config.toml
n_kv_head = 6
d_mlp = 1280
vocab_size = 5919
norm_eps = 1e-06
qk_norm = true
bias = "none"
parallel_block = false
extras = ["some layers without attention", "local attention windows", "paired heads", "gated attention", "exclusive self-attention", "value embeddings", "hashed n-gram embeddings", "a smear gate", "an embedding shortcut", "learned residual scales", "capped logits"]
init_std_o = 0.00438
init_std_up = 0.0294
init_std_down = 0.0024
lr_mult_down = 2.0
decay_shape = "pow"
steps = 8024
Each number is 500 + 40 x the weight over the matrix's rms, rounded and kept within 0 to 999. Layers, rows and columns count from 0. Numbers have three digits each.

# layer 5 attention value, 384x256, rms 0.125, rows 36-63, columns 192-255
443518510492535480484521494403523603500476517508459530469510446544477445484517499495507494462475501511512498476516498475505522403512485513509489496459440510517551492521520584461557506534547490
559521497537444506495540515481505492547553435487481501494472477490441510518555482504561554491498518516463477506503472582442451442476509483465484518491416505553505463427514480518494506496541506
536524456492509571465592576485570448465529537477507443543443465501453526508417553576500407565525530519450495509435387458589558531492445479464476552492410434523444460483514487494495508529481548
529526473479491473541504561567523478489501438470522485503573440479489527484506504549524474499458457526512576483481554522526478559546499542521534424490570523472533531422519472531517493544580533
497556459520520484524540505511469490513461501432486467502501474540540592580501557518491458529452457527484499458512493560538579529447483479495569544489502451496444475522556516483517506410571574
596517536557475535568525475520549496468543470420499487531528483537472536505512527452502527480522492574460485483558563461448451506525526461482503545518527477537422453419490515524513442484511521
509546475509520537492452539533571491497460505466495483466533455532527465489510546549473511372463540527494538461458509418468473548534508511492519528535536520534455477526524506451519524510494486
482480502479542504449500489477484519518507486533604468471509469520519466571529493516550552505450481480559437540448493525481460527476472515478491421546451556497414395548540534499469534541432524
553539491489492427468467462531477462451464454558447518527475504505525499498551569494463533473514515443456505483449497524537503479430543543549490500472511507470505534509504476528542570426514526
533542516490513515438463498525526417444471486483523476470510501513548510493487541482450443426534483498563528520561528588466553494498512581449495518501472481496508555566505456430531454452442500
497496530472474475490383500523498435474466494551442437489509538465503535542487492468522469409550484500407491468512488429503436494456519524512449484518484365471611462422428551532593538479454494
579474481529517494592512439493514523513484573543594448518523510503471538497493535492510518530519577515359502481480509512477399469505496501578480467438429501523506472571517528501600500479534489
504500456498531500506485506536513521540517528442480507540527457468471462555473573507450526485495550449486516486553369449518420402506576489543500565442460477511550473512521482503527506502454511
407412564466473453433542415492420520495465546489405532495523470497550564501519422527490511463512454497503466492492524462467515519473504491567471490515487559503492579472509456543472498420527445
529483497470454472584466519544493488451462503501518547541518476521572479401483583535483527460511493420551488516503461453537552475507468472548546523497481483456496482432504520534501562510558492
456492517523545479528506484510523506534512501471562533457505515520465529468500534544453437518548535481484441485484424549481494549508470453472476479510545477487524508536508480489467527467518477
483495507507491425501488487475489533598507542552490487529534513515555539524475574434447472486499450467485612532471476532620531459562480542550501458446545523495584483504468372436457467488469514
468449558492464461523497532540486560489494435523441492449420516459539511562467485473494451514524427442528516504506528419468537498522521474471521508460572465537508569414455522471427478515495512
484564481507471468559421537485458480571494463531514509453504539494560564466518536465502514498512508564490485590507498536546519459455462536504454542504447462531509546456493438532556450495459406
511525467456511458523556455428522449474507534485498544416517554503483483422523510523532542618456409535458548585485474431474559417492516433564491450496454525527484523517517512545507444528463444
488535410492532571492569519549494369501477536401501471449448517462451456515511441478479468486570514455520496498572601457534517568524487555511431488440443480510463532514572485448502521573527537
587545554481455483574534589499569519474464449509512424512552529501572474537534510463533512532513514545474540487501483445487518442499498560514540531550491494487517483472516530525528560509425480
490443467503502459486479449497455493543453514525502524535513481492492524530522466508473456437533482490539504482551417572513558501502479484581514511468488441491525499534452487519465544432599480
606511532515483519422470489498489516448430505520498498522474471508554475523493533473458469423460505504400478534537494478469516427510530518547514505507411452473564459487394628554529552584397556
485533477498523508450541516494581524504536461499563563506520505494468443524520452565542522496544529514468504488539444573431442472454497534486428523505431470434539521428475547473484512526515494
521554547512492588395589542504569557468534521499450504511458580497585525548486530531445488504453510495511481491527486496486468502493639490442532539511534452554502513505502525501489454524433456
508507473528505514506581555548522439471529426500517542490462567570476458449448516446497545558518444532416583549530479474500448505490456529453407464509437518534581458504494448520441499548499474
484425516446453453551516500432505519516508513457519552477472501445480513541492404520543493500480462476543490620470490510516449449449517581518491449506515545494503528425471450468459539532550508
# layer 5 attention output (transposed), 384x256, rms 0.0975, rows 36-63, columns 192-255
493510580453500534569545504538516478461463528487481559450538457478523510492452516449550494527529448502593480489573557500502508490495525550549503532492481546511530530478538517463508529492540498
567479541498518518505427460557518475510485457464566526539474519452479518489441453520503479530463564498507461475504549484568495489438478583479479521519497556482435469542573452450524472504471467
536568472446541501519525488551494484462546522484482471554474474487500542454538576526548512554493514486499484476548442465592555438523525468531452504573500560468513475518562482518525495482518535
510499543476500457530490524530485462508503553479555536494518512496478549423519461574518513471393511532463550569574458530503494469496549456466482464483432499511523493502509484463478496525491508
473457464457503494548497450557453586466540542495476555511508493513542546487505604484521427548485511505436447428544560494461578531488487499444500483577468440483417518516513478477541559530481488
482434444512515525520419429451566462488571509486519535459495533536480457454471508466538490474507551490422492525549572541517429545473484520470497516530525527545526422474458531471438501471475534
489523513509472489481458520498507566466498570464494406520476440505434494490512514522521463484509507490484556452469490467495553514521419545485497514563515464500562465487521538527441495531459504
479580477502483491536536524446501458480489507485558509484536559441559483459523503510569505591474488481534543500507488477503512448486470452592471482538489507519446462512494492487410524531571488
549490477468553467500445483566491519449498511545483492537506481509568513484548482492544525476522512485565539517465535561517509612506546502560515528502472407488439533412430481465488516478540525
516514493539425408507474476558521512536531485502486486420482492551511446568528492465496534439566400499527525495489478537509504486514534496519514537529496436488462494471511474414486441486495536
516465527476460529421495487488439496467525527524508537571539574513578505542534514472527462460488470477558519527435508461513522436493581481527497507510523471540527466583518482534507545490496505
565519506437511545429479462502475467475504545544573481517490566558541494421533508513540448529488524516417506425462630479522416518517555507574450514523515610471486546512473505434514508431475463
513460476542434610480516484523472488516552479516498466563562508570533538488549476450435462450461524436507484497526477520421463443564489596449475497474534487490518477586458500517457491543484513
527465477523473487499476521433484493506560552446554556497531523531524507482482563562488473439491504538572490477422501543458461435473481476519505498550497488487496523542490560484511486477508429
506451465455417536495484501466532506544507485507487534509498530450489451397529553499519523482549471440538512503437506451499497464506459444495537537526476484468493487487480429520529516539447469
441536574609444489508481416518528529547444559522517459475418508500471456503449546473507458529536568533579415606565492542496494488524463450474513472496501536478450565477526492519506517496476460
539446510482477465526450509481455481470605481526426482489520501512553476514545514440502451435460494511493544551495501542433518446570474462536528457528617483527582509480569493506521507463497500
476451531458521500481491505506446504580509449457448543462502484514545551507501529481503496495492529450532449538519533481501473418510481482496518491454574531479505497454433553573551455493533483
456460506510449504513485554494430459481478519488477490491492510495493568553501488473438507559508485504464511499568555531521489445472504516545483488537436447493446521493505411469494568439523523
507506482477483512445540505488529446466530482494472531485477536527468386524498470538517466592495477505498511534492490464480539481493534503523471518539451495541515520533570470580507526521467450
555492452524557432450503559501464454551480509472509484443451552464502484505511515519547501435536502513469431497395464536559549526488496502484496472493421534483471437533474438549461495518450527
554559497527461542481547521490525439435480483519499525537557486483523469513468520440510469510477477569519538540472466518548477481536578461449496471472458531482513550452433526517457486523458503
439497537461462382459450499479490484523486467511558490519430529473498462455538489518531517564566476576596551488520521518523516483525427518534474504530464484525442465477460509538467515451513467
527467486501468564475469508530570516528486455517548533565506471504468436469530545443526469546477400534519545515492485443503425491538549568487484524510532511537538426538435570529517521448459474
551500571453496499463561551600476547497514455493587588581528453468537474427485436514529497454510498564536492457471505506516522497445482553535442496554423556479520477437532497479470446520511540
525468548568466525486487520522501528498543465474398560492494542509531516494475545516481505521542487437470533463477496512510550527545509479475444510495520487453508531505505565563493498517467552
512528552543575568535490573506493498480476583518565534563456515563539473487496459461429469486463494527513444552490519564567476482451510521482422417505455469507540435537490438540493494546469489
467510539501469560566505435514472478491364553467552580525499529444514478490548450503487516606503445492594485512524471455450504564511502565575486473473502523534481515517498405504438451470535472
# layer 5 attention query, 384x256, rms 0.112, rows 64-85, columns 192-255
539553543515511578495481524497467498546466612516486559496522565521491456519467466521472467522459466539579526515477534557487529401588516500447499554584545499514508473491479483559504427494508477
480575523503509419469514476476485492551502471512570507586494502512527478551470504553508462528512472514476487520525535431531521516500492452511504477505502468527437475498522446505572457487522509
508530541465510530515535489516485472462487518504450469516479459508522495508510511381471501462461530420483504500521547525567542475490517476504579508476435492515515502510477527528531530478509536
532479467517469509492477474555522492479516479523395485475449539535455504454518485514539539464475493464552495446531503521509511531493510482483438497446554516461542521524553516511481543507434518
544507513460476508527517449522576476517539463492471495486497542529485508503477531469455558473539529492471487505468516517456452500494531497520509484531513493573548487549495493506488497496471567
521537466541477519438501484514500531484438503469549523502478457574514518516497525430504471501460489495535577463496490509513454485500485520487489458499492463524526535488463510497491520536482511
495474502474460521465523526492537477529521466486539467504492452523506463524547513432505458515508536544500489516510478514484505490470471473473536497499434476507514499499532453488445478577468441
449543510499431494484519502542505574526497529516515507503483512479497548445542506489489517507456519466522462482494484531544513518529447514480511508452456431520419517464461480519511522536513448
548493467533528477525507492535539488439524494481452555399443509455567502503533503526481497494548490444467518525433606504545550492471474463497514522514506471516479533500519483493422508480454546
506513503541480526535549538496525515479551522491561473482472459544578584449498470436484434450474520441537472532508471490553524471451525452490451494542540484451485491523491497514517556466498508
487473489537500522516508501544475478521529499472497470517522502531451547469494406520509517508501524503512509481482498403532521567513549502502529538516460468494514495521580543489506477512492493
435501459500519457439504497530532467506432412553506463438471485493458512493473491544492501501482565473441513551532500533475493544456524443527521493524479502504507442466471526511573440517453504
557564500533461524506495472490446445488556525541462518538427562525437509499506495520555523531528555470529496464516482511489491467504512479552533533509551547535488476501510502507513526519544583
491494455455490553524504518459454506484522545505516518484458536543541502519502526528500499453479501466479467495430420516441491537520498507517502486470515564473490505513556507496497518549508486
476557447483490513504489460502485430476480460462500510436448518458449557461478480469479515507491530534528523489488507457568527509447546448476506477498492494561507485506493505512467479518530479
411553542474473467489495513478442459530500567550506562509542482494474513516492523475502556505522476487484561505478521455449496510563462481485544532499475489480554453477487476514523544512470517
524537472546465526504485475462533470505512494535469518549494488520549453484477585487550508519497480542487474520500471504513501464521517527506557560502493492520488481497536494559512478521539445
478454499558518539553487473529475467498444549510466483519528540524511482539488507477547513466497468548504513531459545501453558511506468561576494455532476488455449499504433508470468489528469540
503440519510503540460512591510590521531498554444447505493542514478501444474485499523466471469543541497484475516482583435491544468542502505546486486494468537408527507489437479543522513501515473
456527462509404525534503482541547577535416478491511413530440481568531467532487511494482523521536516475467526535451509537473531514426482528432469519487459545415569452482525485513506538516450526
483525517473486490509506536510525493473511500502493449489543480517528496516538449488521514476507554440490513554469564530525489509449481486484523476487490477468480495507556437518506438453460591
438495544510473561556458449544431468515498500490461465499576526558438477558463497483475532446470514570487510486485491487493469542549425509506482500523501503452487561497559486523577482516539508
# layer 5 attention key, 384x256, rms 0.113, rows 64-85, columns 192-255
535468465508561517496511485461524471501569464503433486543550521530471458523489470510484511451448538549472507509522531557467505462534463553473549500456476465508516446502517478487506501455513551
482464495488480508550452526528462475504522516494486493512478476495502483462459595551476532514484479491440492453526552509451468449526512469473534566551524491525505478440486492495516492468553510
475498486496482496523473491527467500568483538473519572502459532506483530535482532463491479507483458545457552525453542456520491538502485505530504494485529500554512559425450519487545552555552487
520545509448495527475594575470480529431498509480552511492480509553501543448503472415483431481476567548540509447490457511483513540481506499459433534472505471542538491509521435513479491563486449
465485522541491530456574481474536485482515466523498439531533457525541515492481479458481461477469445428465478512522519469554429542483497495542455422502453504494579454527479464528438504480473479
474549527524457457516527550534486601494500501518543541423518514527532498451528540489509483521538484528546531462494510512537468524456489491514482529532489496536513507475516506494500493479489493
574533451501431507487494512501499492481462487511466520417568536500463552450500543550512541481526521507520550462499441481522453514452494521529486528473477508515468507486514558517521581523467561
499563513537446497487480512487468513459456506525476588462499522540476483510522504536535456527503505556526533489501531503478524517533512508532446509477529482512493515507484523543528521496497536
503502495421442569439505524472456527528555479490509499457489487540514476524528489445517495480489523513461552541472520508465419483523491552466465522512506501420518509496503450517538487553522504
480509533515437516515490508522505512493471522464516529529476493482504527515510498515523488531473488506528493473479481494463507486486479484507454520463481528517502506474497522460480505515495481
473497465475517478490504527513509472501513456532542492479509496501534455511483495545478520512500478460482444574523493455465481476538492464489451477482489527517472513518459496437488533512530539
486489484496568480467520433500572474456497512462500464501494514505476504469489542490524526490517563508482449490563506474535495520526498506494495472497448499528532535520508564539515486553445527
444499516478423490530453513509482497490510499570487496513552476481467470485444477478428465521502497502516482591422517511474480485442471452495471448525497524519505477496495453510494486478465462
537445502503463523527457525430454509522465553548536500510525557520494485485513495466546505503530476507461547480488515532451458504460522528471554541505448472518521589511543493516538477508465464
475532521478458508536477526541504496505504462523435529521418489507486501473462493489463528520443491546504466481495506487518518444568432485453473515475520529520442469428525515506515500525493546
544548449474482481532473471512541576493511503450528565514431468542523509467518538557552473546503461472611492451410474586469506516491468479434430457512483505490523604470446550550414489474502469
540423448565537524533535563564458467491505535483512553503509494497506418473427540489473418499552515484548533474460519540444520533528470518486527497518477502462549475561466508524453478429524528
498457523416525476502512488484512491452531455430496493509433483489538499502535504521492517483535475508500488496511531553529509466562533495518511480501538504502491503484502545499466504511517459
496540528455513533488526474444495468518537509455517512515546532496506514547525498562549513519485492442512547475480482509529525476528534485447553454484413477502474497466475469470493464464548486
507399545503536504435514516556485508485546473476473508469495519507496479500506484498540478505519505532483533440576498482476527506500509565568527508482479473529516548472524509501468452470534469
499486499500502519433474544408574537541428487506517467521514475482499486483492524452540449515514552480487545506523486520475447523542490467496509551414495570528558535506491516489509477541521504
495499484473506527415501578496479479518462436520532499527496485494529533458486448555499514509573449522504475491509525458501474469487510551442467500473492495597492477496459477452446525480479522